config.toml
num_hidden_layers = 8
hidden_size = 192
num_attention_heads = 3
num_key_value_heads = 3
head_dim = 64
intermediate_size = 768
vocab_size = 4096
hidden_act = "gelu"
norm = "layernorm"
norm_place = "pre"
norm_eps = 1e-05
positions = "rope"
rope_theta = 10000.0
rope_fraction = 0.25
qk_norm = false
attn_scale = 0.125
bias = "all"
tie_word_embeddings = false
parallel_block = true
init = "normal"
init_std_qkv = 0.0471
init_std_o = 0.0471
init_std_up = 0.0471
init_std_down = 0.0235
optimizer = "muon_variant"
learning_rate = 0.00857
lr_mult_up = 1.43
beta1 = 0.95
lr_head = 0.0069
max_grad_norm = 2.0
warmup_steps = 200
schedule = "wsd"
decay_fraction = 0.267
decay_shape = "linear"
final_lr_fraction = 0.05
batch_tokens = 32768
max_seq_len = 256
doc_mask = true
train_tokens = 108100000
max_steps = 3299
dataset = "wikipedia_en"
Each number is 128 + 32 x the weight over its row's rms, rounded and kept within 0 to 255. Layers, rows and columns count from 0. Numbers have three digits each. The size before them is the row's rms in percent of the matrix's.

# layer 5 attention value, 192x192, rms 0.137, rows 78-114, columns 0-191
093:130109136138121086082087191083145164058147155110105146050148183128127096090171138138156102154162160117184156097086106145142100098078109068120132151118111061099112142083150149167141125069097168117126132103189181157193072131136146196131098142160149125088141171154165148118135164162092140119154104167156065153114182091185124082162128100095110139143126078206105124156058141085120093119120111116160093137151069153097074140112071128127125089128187150130103147156104124111127159126188122129122155082132119117126158127091157141136157174159154140164172128094105101101090143084094117156
106:156127116132080134085176162123124111111117128150111121150133155121140105136129143092122137139153091177137171169146141105130146126116198139179080124153124139165110158146103104144128159188087094170159091158150121046142128117178072144150117163077130154081121130137145130142098149184172112086123129162123169137158081113090121147131145079113150125113139153106176175128138162172098195075114156191133175160141067165103136094125130082114074163152198105145110151154175158136095169054122111128171158090070129054062124055106051125128091114205125144118121140125122109073152093115098103094
094:188089092119138096158197128142096160145130086112079069094136143175176157181151142068150146167155140115092096107116154109202097161176079049092177135113106129134105175110098148127159133142103102154197175196101207139098120076158172171121095139162127130097102141108068160131125111133126182172117140066114139096138109118087056110142069107127164122155127121123147144140161111133130110067117158118121154086033110142155108078182119073100138128096104139160103145076113132115115088127113108109157134130153142086111134166133111072100107137109137162121115145149107158142106152152198155127
089:168151128136165081173113121118183099134093128155138148186218166101112148157125105095077098106116135189098149138123150110167114132082138097164118182113124145105149133145113076073178130114091146149135091092138101164155175123102156124092158101183115130152083163094148159133165138135152143111115164138113112058130121095078189182133153119202098127129117097093079165146060107100161195131074110198097080094187168116153098133110123130125149132114099121174091101152097161100124133152112073166109164096105152197063103157127126062099118118132157142099172106122110190125111147125109116071
105:146159092127116155070115092112100149108126016075181122193135115149125163147148141054108165143155132134079103113181159149121132109153081105070193131162090117186093154143114137159095136087114146145078051133134154071152105159171109123090146157161059057079130130119116109156154153149120112156132133160129108124181122119114165092115096152181142155166136107117120105107135146046108153134133132135149128125124162135074139129174059153121125068155160165091118140134126128195152144157078158120153139191119136108082136103153182145110156113126149135115116127140048141184154083111137079152
096:127098080131100077132082104178176144162128131138090163097169159102133139101166145153111141128092136142185176085155114109127199140129107091188148073183136084072116116112194153148164106117103144127185176103100130099149119103097132180056146143128102072088139129133166164076134112147108089160110165113161106153108121115109111162198089146130178133091137131140123126085116104147092064192122099089142181175158137135132093104129190178145195176171146117114134068173121100185129106113164167124159140088104148108129126117129110113081128161070082108135180066094093126113131118170139167127
106:090165142117149077126140134142109053100140135133133149086076194163110153147062169109119141142148114117115132155148144119178115133135101147162100124168159149134120121128136102168205172097131143140109157157129180106071151111103145142111142147078174062127144132103125099141106129160139141133148093137104159181164128119125122124097117134168114133124173129156112171146117130143155187131122116157103092137060125178148141136091146120059092126109107153128030140178203154123130090149136114108169086094132056109111148104150101095072143144166063181087174101135226142113062075188082072116
101:140111187122107092136069111142143171129093128111159067111128128187165163117110120185140108164119156119138164062136146119129112126133096102082096128134106128089100078132142158145123048072151125155144147118146136091091117119061096180198108191121124135126111166138151165070124043080168086130149150079118158116058155107146125188083097124136084148224103119137142184143185171102118069091112098083132097105117099159171147116122120160130113161108174080155157131117111122128132108099146119138114112172174117053138167164103152142149101134072109155121113116185138077136184140136140160125
099:123155107065062212132092139066149136143098157084126103084062158127153136100239166201134073091148153108167091077078149132152100135096168100171096148094098125130119092160121131168145127171148132129149137111131127146125128119172077121109132157159154094108089134133138151162164127173154085100072176138121104107110104105177123163169119123089127082086123120165129120126109220095132104100120128155115166174151072164122197068141146162097120092172116083119131159090083122129120120127164092171158165120128160089107128120127172127074151146130174091091094116129093173127170148137104109138
096:159082166119148088105081081181117111158125176167127131099066091133176109091147150112166083092125077093083127122107070146073086130145142143146130080135119171102144113159142168151140120152156088167104185146103090133116148155135146139178091120113111126214070211133126092145142145135097137213136124180101170098126167124098131112103128111086111167127124154184161052129114110085158122171109129074086088145100168155133115117118182084081119152119142146120111070088164159174127157083141106148153126155139142165152088081170139168156136079128128141163169090089121146156140137104209149103
088:165068176077110069168139111166162100112157160145115112121152163121128149110066149130121124155175144130080121159082142159193083137157120090062144141131217206115118193106110127165102093126164078130065106090134094087112104087095145096123084149125094143146067154145071139181166104063117121180112173162159170165115110179136099107176103114163102151117147131135137091138097130108124107144130143168122125138106111099101165179064079127109103182148095135081133102115178106123113173073123119099151128132171152128134163149153087106145100180107173129190123101154080128155170120110150156110
093:108134134141173098120086087131114140056136090104126107110111180152145108110098143100133168103104111084068138131112106222101192137045151124094070143101120081079124146167126122141126103127153107123153157146103104134125113166138126134149133129164157151110050104164179107170106063185123164101160160158173143201116114104151083124151106101093165117166119144113083174109197175146105126176179150136099143117094055137120103137142078104155161121152131140115068142141131105094147139109133153114106201141124119122166156149163085092088127122128124045147120178067102173177138179151143158091
092:094071117097122102116134088150071131119135162131177158190185167127151198102116118147145123116117099134124165155109108160150138176139088071173096119109150191141104154146197166138131074101162065111129085157131080081167164040138095068098093070145174180154108073133131190112141092100153110163133166145104156102087110101133142135152141096093121124142121122148102157106123100108169122148135124113063167114131082146140094131148109137135074141171151105105139162110160117123123198135120078150123168152172178108137072161091151141193094132113074126132170128091123168099182175110155179115
095:102145149108089109130155141089129118102132089116150130125118119137106155133109088186115116098120068109158118137127137178105064130132100112139082112149175134095076130138185158129135123128094152209145066180150115168097130079171160114170142088093124092161153149131126136123080121227145168120145129115148175152116144118167170128129149142081100210100094102115175072092114099099073057120121092087131112135113131071068129150137140144141145183117101174138157062127150081168105141177133172225175125104150169132098135120066136134136133127121152102172147057093111135152173146124157137071
099:157146113103116068178134143093061092071134134118126152109114147068129114138123160164095073129087140117086124135180149157093091094107135102136115102181184140103168204087119108152161193176157121043145159154092116136119167193136118134090110135140094107146127155193150161120155115156149099108163200151162146171145136144115113155151157115136089089159094098163123183118129102130164167089169104124140102112171090114153221154137120112097122124133079113106118101099127109167078130133093108126187115083114094124123204150126124149127150078158146198118135095148035145110146107148096115085
103:120134071155133117189154133176114098121114115136112118095170097123091108146147071111178094091097127042118158085134125100141143143079134088106055125145107147147091066099148126138119102117165140115123135119152094182113103139164150124119180135200150160100217181103160179103110122095151118139167117075091099142056181080119084161160073113169135150127147115138136096083136133107126093094148193133157142070117186119103156142120174166161154165104114143188153126099127062078111129125136157140111125127123133073121106099142196108142070140103164156142153192102105095175100178131104108091
092:129166178145182106165175206099200112137081087150116191136137084122185152103116110165113184140128137091085084164119124061128093152176150145148141065194139091142174102145110123136156160199109116119161089123127133172113125115139118136104094123112108144123108096112133104107095141078156112122113134126133119179090100147098098098084040133072104136094096174134113158109178130118101098129183124133098097125105120124110094122134147095156120039134113146147152152185109193110204085133172133104137135141119122127095147122144137127167118135145100156143130167168177131130079155096092179029
116:112108141175181148104193114158161083035170151113159082179134125116101121138104134083085105103173131124146109127152210143152110196124148127142148147111113123200122167163105101072171103141134138132140118151094150097110143139189149139098137149112098151112183032097142161173170125156170148103116155159120091081127127110107093124110123085138174058140077138099089116161132087179126120138148127180159108124111108051060107117109084118083122135128124129089062145176142171071116128125157134110176189099168128164124170119113126131136083180149143083092157154145128095153095172120121120132
101:117180104144094134139105145126088161146109125114138130120104127121140189124190099075122095126119151156138115075157174109088175121095106154133081142109108096162189154169103164067167093155104147152132066110130084106092113119138153090134157134173115128129112087074163202120167177107137149117071146165131150160157146050203106147163134144125133115165137178158139133144137129116153112119149131137160105092137168130115156085145106140078122108181116109080155158139082145148093095164045166052072163114149093104224149139086076176121162099147155084067146158127112144114088089129085097139
104:115170091112066147110122121059172160097185105142118095135169142146181121140165092113112177126146125074124125114129046147085119107121115156194118145109155164129177107183155153108115072099086130144151140126133132126190193128088116147146091170083073147092148173134161122107134157123160160131134127161090129159054118187135225074110081148111146121155143138129135131147186046153110120101135033101144136090138113128143160150118132058123083070100149117105117137146136199044158154127111127158117136146098164143158115139110130176129145102102112142105134118099102089130110148175128118082
097:081151135127137095080144117125152110102088186115101105144113146099124148175137179108123050107084086147155161150149116107168065181090133105088132177146162117140093104034116129098146127187097060120141090124119154143079102166197153137140155169128059127056119122110125115118137144163117079102118096151106149117155054154127093100140130149165113146183106120235160169096105145138146151126133086106114104135097117184133189110157075173091192099116118150141138103059124121150102112153132094104119109144102111163166128135148122166137121129147129187091144143142206169126102139159097127175
099:182130105130098118137165199147122079166155149119107118170142126108115114072151115093176131139138111170149158102136092107140180107142080120123081182126102146122145119168121180125120089165107105105066140137101074156147140102118091129106087093147170185135091203156107163142110147104111141117097145204135096179156162118171167139105074124112153153124085118122151132074143126098115085129133071126159137134128044120050074165119122093157151152130136069102093095158093144077139026139128133167077157158153147118093160133144098189184116115106157133142105143089123115118140210175151145170
110:163078107106133128117142079138107198125159121069115144136069194080141109097107012154152171091147099106111136086135120131145068119122080175116149196083136136114097122166180150183109143211078106177092165169127156122093164125155118112086159109141124086151054107125139175161116115127107152140093091169147139084138147145119193125141118102164152130127140107146091096167100128121099148149126159163115162098166116116095140112168091098121097171129112116115153098175110147089132197101121156109128104184088168172149154167118095094154137098113151122109129104126118091095175129197155068086
095:104151139063147142114102137164178151088141150130132143050065102075090061118200057136096130103129173136191166100082162099146205164110107146152121136096127182138160098150151149096151159127136137147130084122124174144166145137092141112129135109086134150117160130153087119107175132106121079090097134128104158150187150090151119175078186091053145115137102104198097176181112106139070146177153147137100103169098134096138146140142166195089126129119181078138119096108078151120155123086133143126064146137140111158142120073115123113122162111127090114122131135132064091132162084192109161147
105:123183119073067110125109088136110072118141138119147152199151193161106078121123151193102130192142092178119126122117184117186179119134165141182151139050123133121154124129128110099139145148155125138142114142146159139162095128112067133172088124190131088085147150149079168149137110178083106139091184151126103130104125111118124175176087143168125089131102120142107140099107134113115169160156133108180117112170135144143178122143045146147169109080156050107186088157089129183108121087131124145108107130197107153155121123119149144069099108174117121093132082087147105132084146141157049186
101:083159166052131118164070168144151145130151071153145093150104082171113134130123072156167113163079152133121119088149121146184037160118112108101123128153093136083125131159161142115161062146093161116138180172137095146146143140121136149109146129113202169122163162171127075145096099105156115159125147070102100060098141106104125128122140106103146129182122128122090171094106140155047205118186159191151078092097099136129104153125151136141101136157130112180113111098155147151167139087109121148112085076132128156064198191164143152112079158119110126175080158101133095137094089131135152157
098:152146086121131147169063108095104113173161101098125142113102122146145138147139131151110086127182147158177056100131145150109139102143066102104071208146135179176188132143146075108164152115103144139092141161122125103128142128169156098101175154081168068124140145114098110138156121157095094077103154188141091106144150107106116103113181126103139147153129104118163065051181122147159146107118069183107094166181096144081133111139102106100141072129100212124080174103172070154125159164099178149160082153133161155100107152158164073153101175135137095127121146109085151142066081116135118129
094:124132177142137130159168095054184174110161154137152167137146093136120070092106142046111110092111171095128169157109146105158138113168121105081084114119173132192129114103104062182097110119146144102125118121144100118107152160101157148099148149120138157145144134188147050124083149177143182117122101160121215134169117179109118131080149109108113078122142100178091106099087136152121134113175169175064102184072111085146168071097092136146144094171197159144128147115151135087114136136145119187094111117106164156128100105124099107118066108133184154174093079124104095140140160154134183153
095:165106081077089128114097118142118134173082161045113124137136083031198162096108098126162083167127143083098151168149127108174142105108117106164148092145142167189123078158147152148147123145158088170151124133173087124105092111121114050098142133127103116127073174149177129159113175112110141142093151109135140129127158160118150086118104132136169073158139114160163077140138163102111073121145107127108124106126106082106079163197143081156119156116149143106125094105139116194160100156089110153120098139188197079195120162127157166115207096132118119107154168150063134148142061143105119150
102:094106114087123093119156131206119046129060139113115122112086125115147144146135203151170140140096168106146142117089095070146085172147080095079110160142155096089145075140109106209191142099155128083129166137125110118105123151127171167155095128147122113173153145136124108106119135133153140094107089103104196147102095134113102123112124107097132097131125096144129128169179167148111139118143115073105064109125178139139158170087124090223137145086146146089195170093172190095113121106169137095153125117138125155110148096181121053154144139169101144087085138180173147125104125113042137163
101:195121075120162138097139106080119099135111127173143125136163170125129163156120113121063132094170064152091100157137154081137166152103132095112131114125166087115080170204078177121126166127127112132103099157183153114139124116119127109083097122081123170129193142162110171146108161169141129121123077156095191093113144137071096105140113093136097099149239176123148099117151096117133103097134169141111198182150141131070129148152118090123153137142118130046104181125097104177108091108083121172105163153113176151191109147119089107083111167120144110113102083131120070193164146107160124165
086:159094086126039179131138120125160083146144131089101166107129128131183153101174195098149129128150148126044125175179133111113098109098113133117110146137170134116118192134048150110125078142105134089115097090113117165188092117131136101107131098150149129117096098104137138160069131106163116162095158176080133137153142169187137050190099129163164135125166169083104180134161146116131103108094103147162092103165117073084068126133080137156125153107157168136149105133077160133177128150099058196107178118158105150117143111137128128076129129069204177121167156150108160157154121133088114140
098:094118139068117128166110053141094153181146094180125149073054117118159165089141178101148135133095122127091126145160072158169110085127091087122075118147147112119209093123133135181195120069152120083128133107150053129131119138167145137107130135154109141097145155161184162178115123160124081130134098110097128119124152152163094118089103140103116145128090129082130065072145090135125089119148099123056126126110147172134150151081144129213119164155114193174155149149120080122170108125134126203117169183128128125125145198163127150173143175174102138094107132049159118125104118119106161125
093:133142087097193137106157182148081068106177173152105075115107175134069161129157104200141173115093079116141169138096101087159108150097224102117102137139086133123087082117110115133111124130148137107115096163138100061159151149129131163124147156107136122118113146078122168078166134083189097171134133162114153115139144111086120073152176129146129168185115122145153145137142089166179162126076126076159167104146150157108166090109100134225075183083083121107157119136116113142131082159199143108107188126151081081106117088133131138107114126117117113072115148162146110133093150152166141177
114:159092147121141107072177114116111140152105170117124123056092125090128240128099186099140137179088140074121136125091141140123099200103140154130163160153126136127107073092120136137142142156127127092131165188110108101111122168134085131167115068184144140118111070163100155129118117121081112158100153143148161132176096167173140143115185097109120110173112122182112189139124153080164123109138127163141138079066170093135217090091109093122099162085135120125109083134158126087149118118217131074136096126108127141157142131110023121141128126108088138119122160162179134112109147158052120143
091:197102109127126158156075103109131136143128157148073084131150130099131147105120158126115162149173106081073173160111084149153141094154135094093161087074125140116130112119098118168140161209178123134140136184139136124139111100131111118107078187183087144141106090172134160150099188140128180107142089101069174102143091110114093126106145109116089126151152103133148169155143154116128116166159162075176110123092156114099103181043122110099156087103200154075098125125075108151177113115074130120089120159194125190172151132153103123171158107137091129092087191142161115165074145067110083156
091:133123150111132173141136186150136115127119140076109107128154149146065057141159156159108050191058151114133120147142107194101068086062148205185098115152182084096129105157136167106078147120165145109094079072100150175143101135114130113095172118130097133151163143118131075111164143118107131179146122124153108095105089075149152146133178143126120163139123141081060114182178083127100113095115115088096169109148140174096142108147130127183084156102186120108144074153081104125196190181132116118126124080147128110149124151116168135135085160158131107125138117087086165164188142101116130144
# layer 5 attention output (transposed), 192x192, rms 0.122, rows 78-113, columns 0-191
094:104077103080152157145128143102114142050150193121183130149109167128102171197142138069161139079095109139160127070100159092135132154136093201186137089107133070053161126127172135124075148154137128092148171088155081143149070209161117141071138079082153127156141091124111152109074105110097095112180101194182146163158103101165116099149149129164154128089152155161109137097148091110084171140123137120102170099111160167144113126094092151150154165177090117109162162172107143151107139087154066110125099178175082128108082078137149124137125139092111134106160107132118132123101132084140122151
111:101187126128105138065107148109152109121109151069111095149074132139074121136095152205149153082131104145108111103161140088133090096103096131138111182129157129098081183100116116208146204139137118148112147153150153144146107107134143084109098072186105124155159102126155198103140135104101140210148111186082154140061163125137079145081137159145149147209117119118123084063145134137157119127113155142085154139092133115157121200165126050189149177129117131127170108100118125078146147118109132104144151140185164124112090112066107135124159137163164099127151083132147154075111085117120085066
102:119121123151146134105133179080117136141165162114124061101164165176110136071152066148118118122133173146096175005109159063179119117155125091083146164174105123198076120127058087146114122089125105096119140150104151173142205126106122129148193162142203110115097112146132193118144172129131114127082154218102129109170113142139148116100132102150162137076122128129187127113144138109160123122133126146118120140105111111106121145156138147172107123127144156120125079138146085181065124116108134152111178143066120078105139167155143061180111115107108118178122093146102126118080099058128094148
091:082108140147125146133124150160191131144151141118113185090142143104102193103167083160112141173124098121116192199101163143090125149136156145121057163124113060187089200087148156127133158104140118194127113156110099072178164083143110112150170155155148149098130115077131117107070106102090068059184122147091127131167112150126095118163102203118138096051117130152164130154143067113156118078152144104122124122138160157138125117145188137129175143103146096134085153109127138109125120131105142119110104104135112111185086094160089137144175163125103135129134006145108124100195110154118133154
114:156160067130159132142188182193108124131089085140147091109149127146111213104083119135208063146152124113133113111148080087173161178093165094081144153118075122111171149091110073180086116087091072120099136141077147179123184123139119130125127118182097140134108131124122084179102202146112093112097136185091116091128106123112124109124130144148119121107147096118179114134109079121157166167137141112149175128158148153113144135140135170147097176190131166169109095115167128077146151087106112166121138106096188106151102119083131145102030137096124151058150154084120118123120180110168099149
098:099161147115121088167182149122092146080126154113146077118112141188068179131118051095121165196097154128107118191098114185143142110172150152146104146145090123090148101185124140118116157158157138121129130162157069112124164118107157130131063085098113126109066147124144120081145059092144128126172102107111101107136110155109114160185097114178155191130104148107118096137187106156122168164148119083117102157094117134092104155141093128135143110154137115151094118203116118085131133143145126138117108206139142128104138143139126047114094096064144107169114220148063170186108120093125043126
109:128104109125155121115127148219116065100145109084127129130137089081128022134133123167159197131128112164138121173100137142127147115154104105096114139148126149153067124097078118137175170203202087117118180134109150121159107117168146126116160096177123089178056129100173172216130115107103122119094131101137150100106137096106111139144142077173132134121169149151170106092117141126156094094136132067129128148179095121093074109130125098202112145088164144143145131205123123173110095164200126155135134121142142162111145086096085118121126115138168157110131050155179113131097091130134063140
106:083153116121095116148131169090094151149116133116114193142157112104106115111160158129095147126167067073106154043133161134134094179159115121120104156160108122125143070186162127086141105119100181134174183061140128152100129119106109134120150153081144167174176111169151101097168095108149083095134134115146168138066143125123085114161100125166122196125052115129156098160116243107065137169133132134142124092113176154122162128149117088143151081149126114113131091107136109174062124087127097176100124170077117137069160162112117102108079145099165115088073202129143182101126152137140144155
110:089151174093177113128101134105089116101148076119149122123117169187162185147104143136157125119147138129088170118114181095151131160154108163113120115151160164079127086074158124139106134099135160175108142085140104171101078184125161093132098087115149149144146134111113189047095100105209153101113144156111148130084162178128167168059117149142106157158108111150146089164172099143110119115091126154170130118125165145119156103123091121082184130183148175120135124094156140120104131078120074103121076132153186174064064116153092151143148160083089051097176101101089120074188172096153114105
110:115206113172076150167125120168114164130122174118132112091150076128108121078150155101140104101109107077152097143130142158172129090149073131103151138113139152127143040155130124091102108133082142137155114163087108107170141209107117147113094126128140160140104091103141108111149074141080169169144155094089091150055140152113165178213126125130183130132133148199132126158148180057178128093123152063123094146094107135116169147109129100048084115097098147145158114092167151147049168175142152095126118082151107148175126122140118103172091145122140066094129165120084153138126098139173175108
090:080174145158062120145151144076169180174153147177089124150152132101135124117107182146106102099104088095086148084147109177090130111090093091107172177096107157147103091175095162119142065115096125120135088126133124084080161115077092148164138140176153111108188107162140134154169178112109084134123131169176083159142135143112138108180148108068149147099102119185120165120081103124117135154154160108139143087101118100077154175125068083104140142132164162147182135087097129116113134132146149139118121118139172160099083100106083113147151173064102116122132112151023140173129088181193182169
092:096076116167135143117187148086122129135181055065134086100102095203116065129110104096181171150118147158081094124112138135097067090156148069201186171116120157120138082085096094106125096129106172148175168087145122161133099128150118084188150081146133108112143115139095131072103159104104080134171156127139091114171147147139139108111124123152160098157103133141130127078134100118150162154169155131124096154162079162154159116103153093072139173130136189119122098063089069187145171143138087149121133134155115092098104116184119160124056148102131136156143206184143117136112102157148111126
095:088128143091077134159108091075121173099088112102124149111117075114112132071130176112158124121129109141189105149202170156121062053120136091120178143192091160121131116113182138124101145103159145193141100150108070090124136118118101147141112176160132115119125113185108159111136134082144153166136097115209162118107132135154099150119152149079133144115100133146132195098109125098116203165151103139076088117053128137103146127149078140099121127119173127149152105067141108101161176152145199166089098125142159131127135146168072143102188171100123147082119134164091183055173106143114147068
101:102215117134097137115157161123136157113141166134112088098118107141148126109134134147096135120102092108115052127174176179149121139133157118110118247126152133076106126192146135090131098133082161112120096071126114158069149183101091137089053127067079152112131158125118128111123141105168122111086129122109140170095113133199126209190118147148089145121121103157089134148147119103143190154098158111145106155151157097137186132066118102129072142084066122167078132163150151202132147115165084153099121163128126124088149112122149171108159105089147151174078125143120085127138127111075199138
101:083094188146107111135156195090160106080146109118125171113106140100159155145097169169157051156145114136124117111132205142148108096122191156176083064096109123150134121080095094102147107201109079132158119099164080147112157162115159120155104072133089159191092126139146151084154140133137138148118177071081101087185120121081167134196147131148116145149128146137090128116142104073115126143121127168150144111104136141099124085096110091130108143141080233161088132114160155072142122155185050137180088075123166110110137098137151132120156093139154087142152116142096099105168125142192129132
105:097117132107163113130155135075133143055111156119047084141141166140109175144105085170126177098203106085093180149145142112153109104158068162174129130174184097081143116163103131060143113157115157112100116107142078142065209089166099126099133205119121092060139128147123095182078105165169089100145142119111165147127140105125120100098115165191074093130119098116117158113175111127080161104199103091133118132172107130119136133134142131142084123155098162105146109183111162147083101123109125152122194119150105093121155117177093151126107070089098124097120181120149148104170148160131092171
099:184090150142146091115127123138152102076166040165117129123166132097037063157125089123136107133165186146118129114150174125114159073122075196063116118166164129151108109083150102159169094142126172091115159187047142091092126130155137093139166116115176135179170128050207125103132125142112152108101154167092156127113157117154133143140126111096156165089116155118074123129166129096137084111090088168121118140124114107135110132118171135115177113106083096150175125091119135091163140175146173206117142131140125077088108124164142121096077100138115113174178127159131107155104114144060173135
115:133167125145071118103063175140142139109102102138076128110156130139115119145118079129142120167105105177127081069120137095159121126075149111137141130141113142155050223122093147131185113180153119150138121143144202148177095095149138135163143196175129083106137096097095121138075134126095041149084117176176139105173158115110130136149167168078074128150106120137108130128089109120115132117169127133125142158198096127122060160198143118150142155129113148131104114117165160084140077129137138150153169037101133176163093156099102183126110139126112127195180099127128094100176109057113137154
104:191139137164105180089071120118156072117155175084146111102118171137093145114126098107133160174145144131125095129088127073126112153107099138113109071121169132105146125095129126150108120120115166126153112095094141192152118084145147144108144097126079146159114131077115090077105180174125157120119158104138105124148127136112101176140164164108133109128085032105134060190099115149101111110174132129163162159157163101090099115114174150134217126171112107156062192122143188115137129144174119089126141093070161150153106107117136154134160106155086121135126253079118105135181154108197107085
108:155077119121145105169103098118126195143065130148158137132160120125069122181141141062175112147097129095146084127094105118094113074104145072131115077130174128133140121129055050149124132102129124177110113097184106148148147081203113149116123167118135171154174145050142133120163113138166108146134155158109125131093126124108142147173058141114209139150140123087136148153108165133117139076102069185123055095100168164143166067140183068099115154151120096154174136167165122122105135119110078196126135124071083138117117081148123133104060134138175108147107146179143118142168119177122145131
102:142167121169106153113100145119075120155124116118148148102086200120171145155117154117129166076112100169120179069108139138146122134135157127107061192137204106212094116106145129112175154128175114111176142094135122140121138149171114137131127160165097132156125142087131158134188112128091098102081100118093131129206178105112047112116166068180102148141144072118147099084138100113160146162130133129086126161078139156063036130119098152108142112124153146126094145106081152115107056166193154144108159090111112140190108108071142102172149161141139162094141105078117132139159138089093142189
099:124150102129161101111103107136142141096085135151121135135067144169098158156134169065107112106143122140098087144184109110072164066119032137180159066089146109104146144118123103132131107105132125204156157103157052119092146146176126130132156140116129132089198166107153117089113176090135157100124132106195152130105031102168133166137162124119190118149146124154125112190120141093118136121148110128126061156100095081160172112143100157154124136117155112173145195127112110155138111180076182097123105146167144079129057135165177146115109147163143140138119175189115124092155152073084096168
112:053128118131166101151194150158097109133110151157114098131089101090179141152115088137183125113071092099139118095124141172074111093129172092130149070116158154132152162073162131159101098104128092149170095173188135147099136146128146125148133163074062153080121111151166131164114133196168144099136154143197104121160115183158132175109131101094095129127122129148123142145133118069168190175113140190139095149076107116164130118152155118083096157140195134154123134060064162139152174068120110111193075073119098109145108081096134094126124158155112075075139136128119092155155100177134096102
099:140083132098145092172123102159127163088135087139155165131119141157132202120173072096151124110132150134141087029125114140146127178131152136132137041111166083103139159133188187121192116128210141196149139096185118096072124157161153101145055101097135111120081112144141096098082150148115151125190084104135099130117160142093094130115136126133113146142136145138114108160146142142071141109133116076158105188126100148098099128136095165105212128119023095100112144088168137169160150085158115099133110118136125166156183163109113118133125122122081144133129062134132082134191140099162124100
105:161047104158090142146140121175090110142137116121135150113088087166164192125104134141132191175142125140112120137113111162141103135124125113140094096145159122113098206165139152131097163091124080155112124102142096139091115156122099138159117184133185101128135121096085148047157182101075141082200113126091133091108165118096143117138123162125120147112168152108117139183146144132122083119083181132181122109049175130166133098158089158156126146159166129144075112096060158088134116154149075136118061138200201151108133122142127089149172140044089074057129145097129093110104106113141168117
108:160070210068122102109177106135131140136137114088133153132150063114118124113117097109099124131108109112118118066150158116097135132127060117183077152171092148105088146125130159072135158135084137179181138072113161097109171129116104092134170171079193075138082136167134167107173095126131160074130185138174160111082159126132133172141141121177166104100122173138105144187089140094118082190175085160141151185133164148134157130141131139103101124142081144078100150123091087150091152112093107136113143112155091104155129150148118116189041114155123115124111033139100129171153162147128185128
097:100159126116147134196135134099142128113126155199141102132152076112176087103103070145166111157117136136124150099084138103168137110118110094114158173079067147150135133094113130172139124169134030129101147128119114170142120148084154069121154174115082085123117175091112112122112153158161138133032110142078111117076137124160171108117156150116075136125109088151151119123104069099107092138145167095146163096136120173155133090097141132121108145191171152151122155190111146147139137111094113115118119151160116180223102092149129201089066139171115132104082068181091155192153178086152156124
100:162167131141158100112163108098094148154142146133161141137121121165135127094137170075123113090126096153118068185127097120106133116115136124100129118086097164114101107113098108110138122090156141130130136165168136119067150143133098083138122114144177138073222138139118090139160143125150105176145104103101080089176097169099119076118093128155140134111124147148144107054072181095135193109130186105147133135202157151204096109097138087144169093098108090096153130138180115131171142172175163134085187108125100147166104129117074098135150140094095200136117000152137110105160089119186140125
100:143126106146132102170151138094096134141074074110131087127092122084134139112076163092165094087129122159108126125116189116141131113120144151086191078124116180078171083150074102112122128082112128121116163149132103162135156169141127145146157127176112175101151148108110152136156210135164125106133221091163134069088145178113175171123124150124131148093080127115048105113165145148118082143140062121146086129082105122092146165140101110109097106098128101132113147061131141187139181108111119103120118103055192122129200154098093105099130219151083156137145192101104160140174157110132092136
106:164130109125162110127154156121124101117103157130120153083176113084092115153151179167123153096113066132129152099125182116143132122119095199127115108122145139123163087132153179126152087191176142068147172133102087116076071172128122134135123131131171135180184145124194134152123118104126142128145149118145158162092071095169160075025129065143116114098112121122067165149123170142153097122177102131169146142136084157127093152154110139090193049147158142145163066147129119068156116135166124125113141092167050128099163107101107145187066163169096101124109098162149086096101133103080086132
107:120162090198114141123157095143087133105069142167155117139109168120100120178128079179135155127083187090164101171151089155121106132118127077067171169132088173109120117098034072155136112112085108154097126136104136071115128103100178130052160116162054154128102140105182146088110187128159089191137109165151170156155097108134101056136111193117092135131132107099139152071146169152136123131181149133160099155141119115185102165134128113153119171099138155149174142087186138102146125167093114130137094128097163149177125152074106077126133183173100121110137073096140145143084123112112119151
089:118143093145100096164128139086099127138184042114124129035184163130114114084102170170115154127126075104071142201114139123151167166113147110159157172118142109087182150170111053141082129103088134094116131133039164122080131123170107112158151116183119144095167125107136163127175232084114074142128116185207115118130087110166098127097137173078217106127089106160161148147166069115112131076121066135110132107110170116124140116129121144132138133137152077115103202136126114138149106145104143125127104126134159137106090147130127087093116160127133132147152162107156108160138140157117160100
101:138116168098147073161135097122136108081112163127154142121190085098144046143080095153156139133141118117121129160139117188125130079150063161084140150154192119082152068122119087087131101165099157154127171125103084168125103133118130100083129204059155125143166163062144127131103166105112204097167150120121088178084071139070161110098186120173144127155163120130114153091117139081094185116187112107118188131172113172106140095159110108083110047133152189134151130133090074087114121146176129096105110146108134098109143129153123175115126153134139157117127117168098141174098117166092092147
105:082127128097099132124108104165146186117091130143138142135166164092127148128129136153142156158125098119112147147188184104072102093120108164134123127145161114162132150102111195133154156098147127115102137098117078139117159171104102135139139128092132093140112116039090193160163059134094075164084090130158185160104107070122152084121107109156077171102157093109153182080130171155128117097145112149127167114076109137122124130169101140109148144132178219053146150124170101040133124173113103102150138096158127113132157125084145131133138160165172124075126248113194121092092108134097115160
110:110113169097096148122125149077109100149174161096133113110110087072117059118144175131164141094128122189136158083073059140128158120116101164128098000101151126170081110116100187106162137104139123121141150135132157101099078146147165104195147116159111123146102158146163122158157153164118082168132145154155119119142152147138097086152139086138083058149135138143129124136144145109192156127115088145112144143147181184126110099089141140123168074121110164132161109155121131141106090128162131121140187077150113100131146179074074121154128171154149129156159207156107065075171094144129113135
092:152079102187167103175125091127057120097119131095134067114142094144126129119111120102177114140157132100182173021083130115125149117150126109107198118126156131097116158132081140146124066118092119099132152125088144060129091164118143151116135151142154164127202124095166170145105188090121190123150197094160163113126148071117113151107134127143144102092087175106115093109109192103140124102175129117168145126123131182154134142124120117128133119094134133132168144032164145095167085128167134108130148148094097125111113047092127069128098195217133161133135169088144131101115140073123136165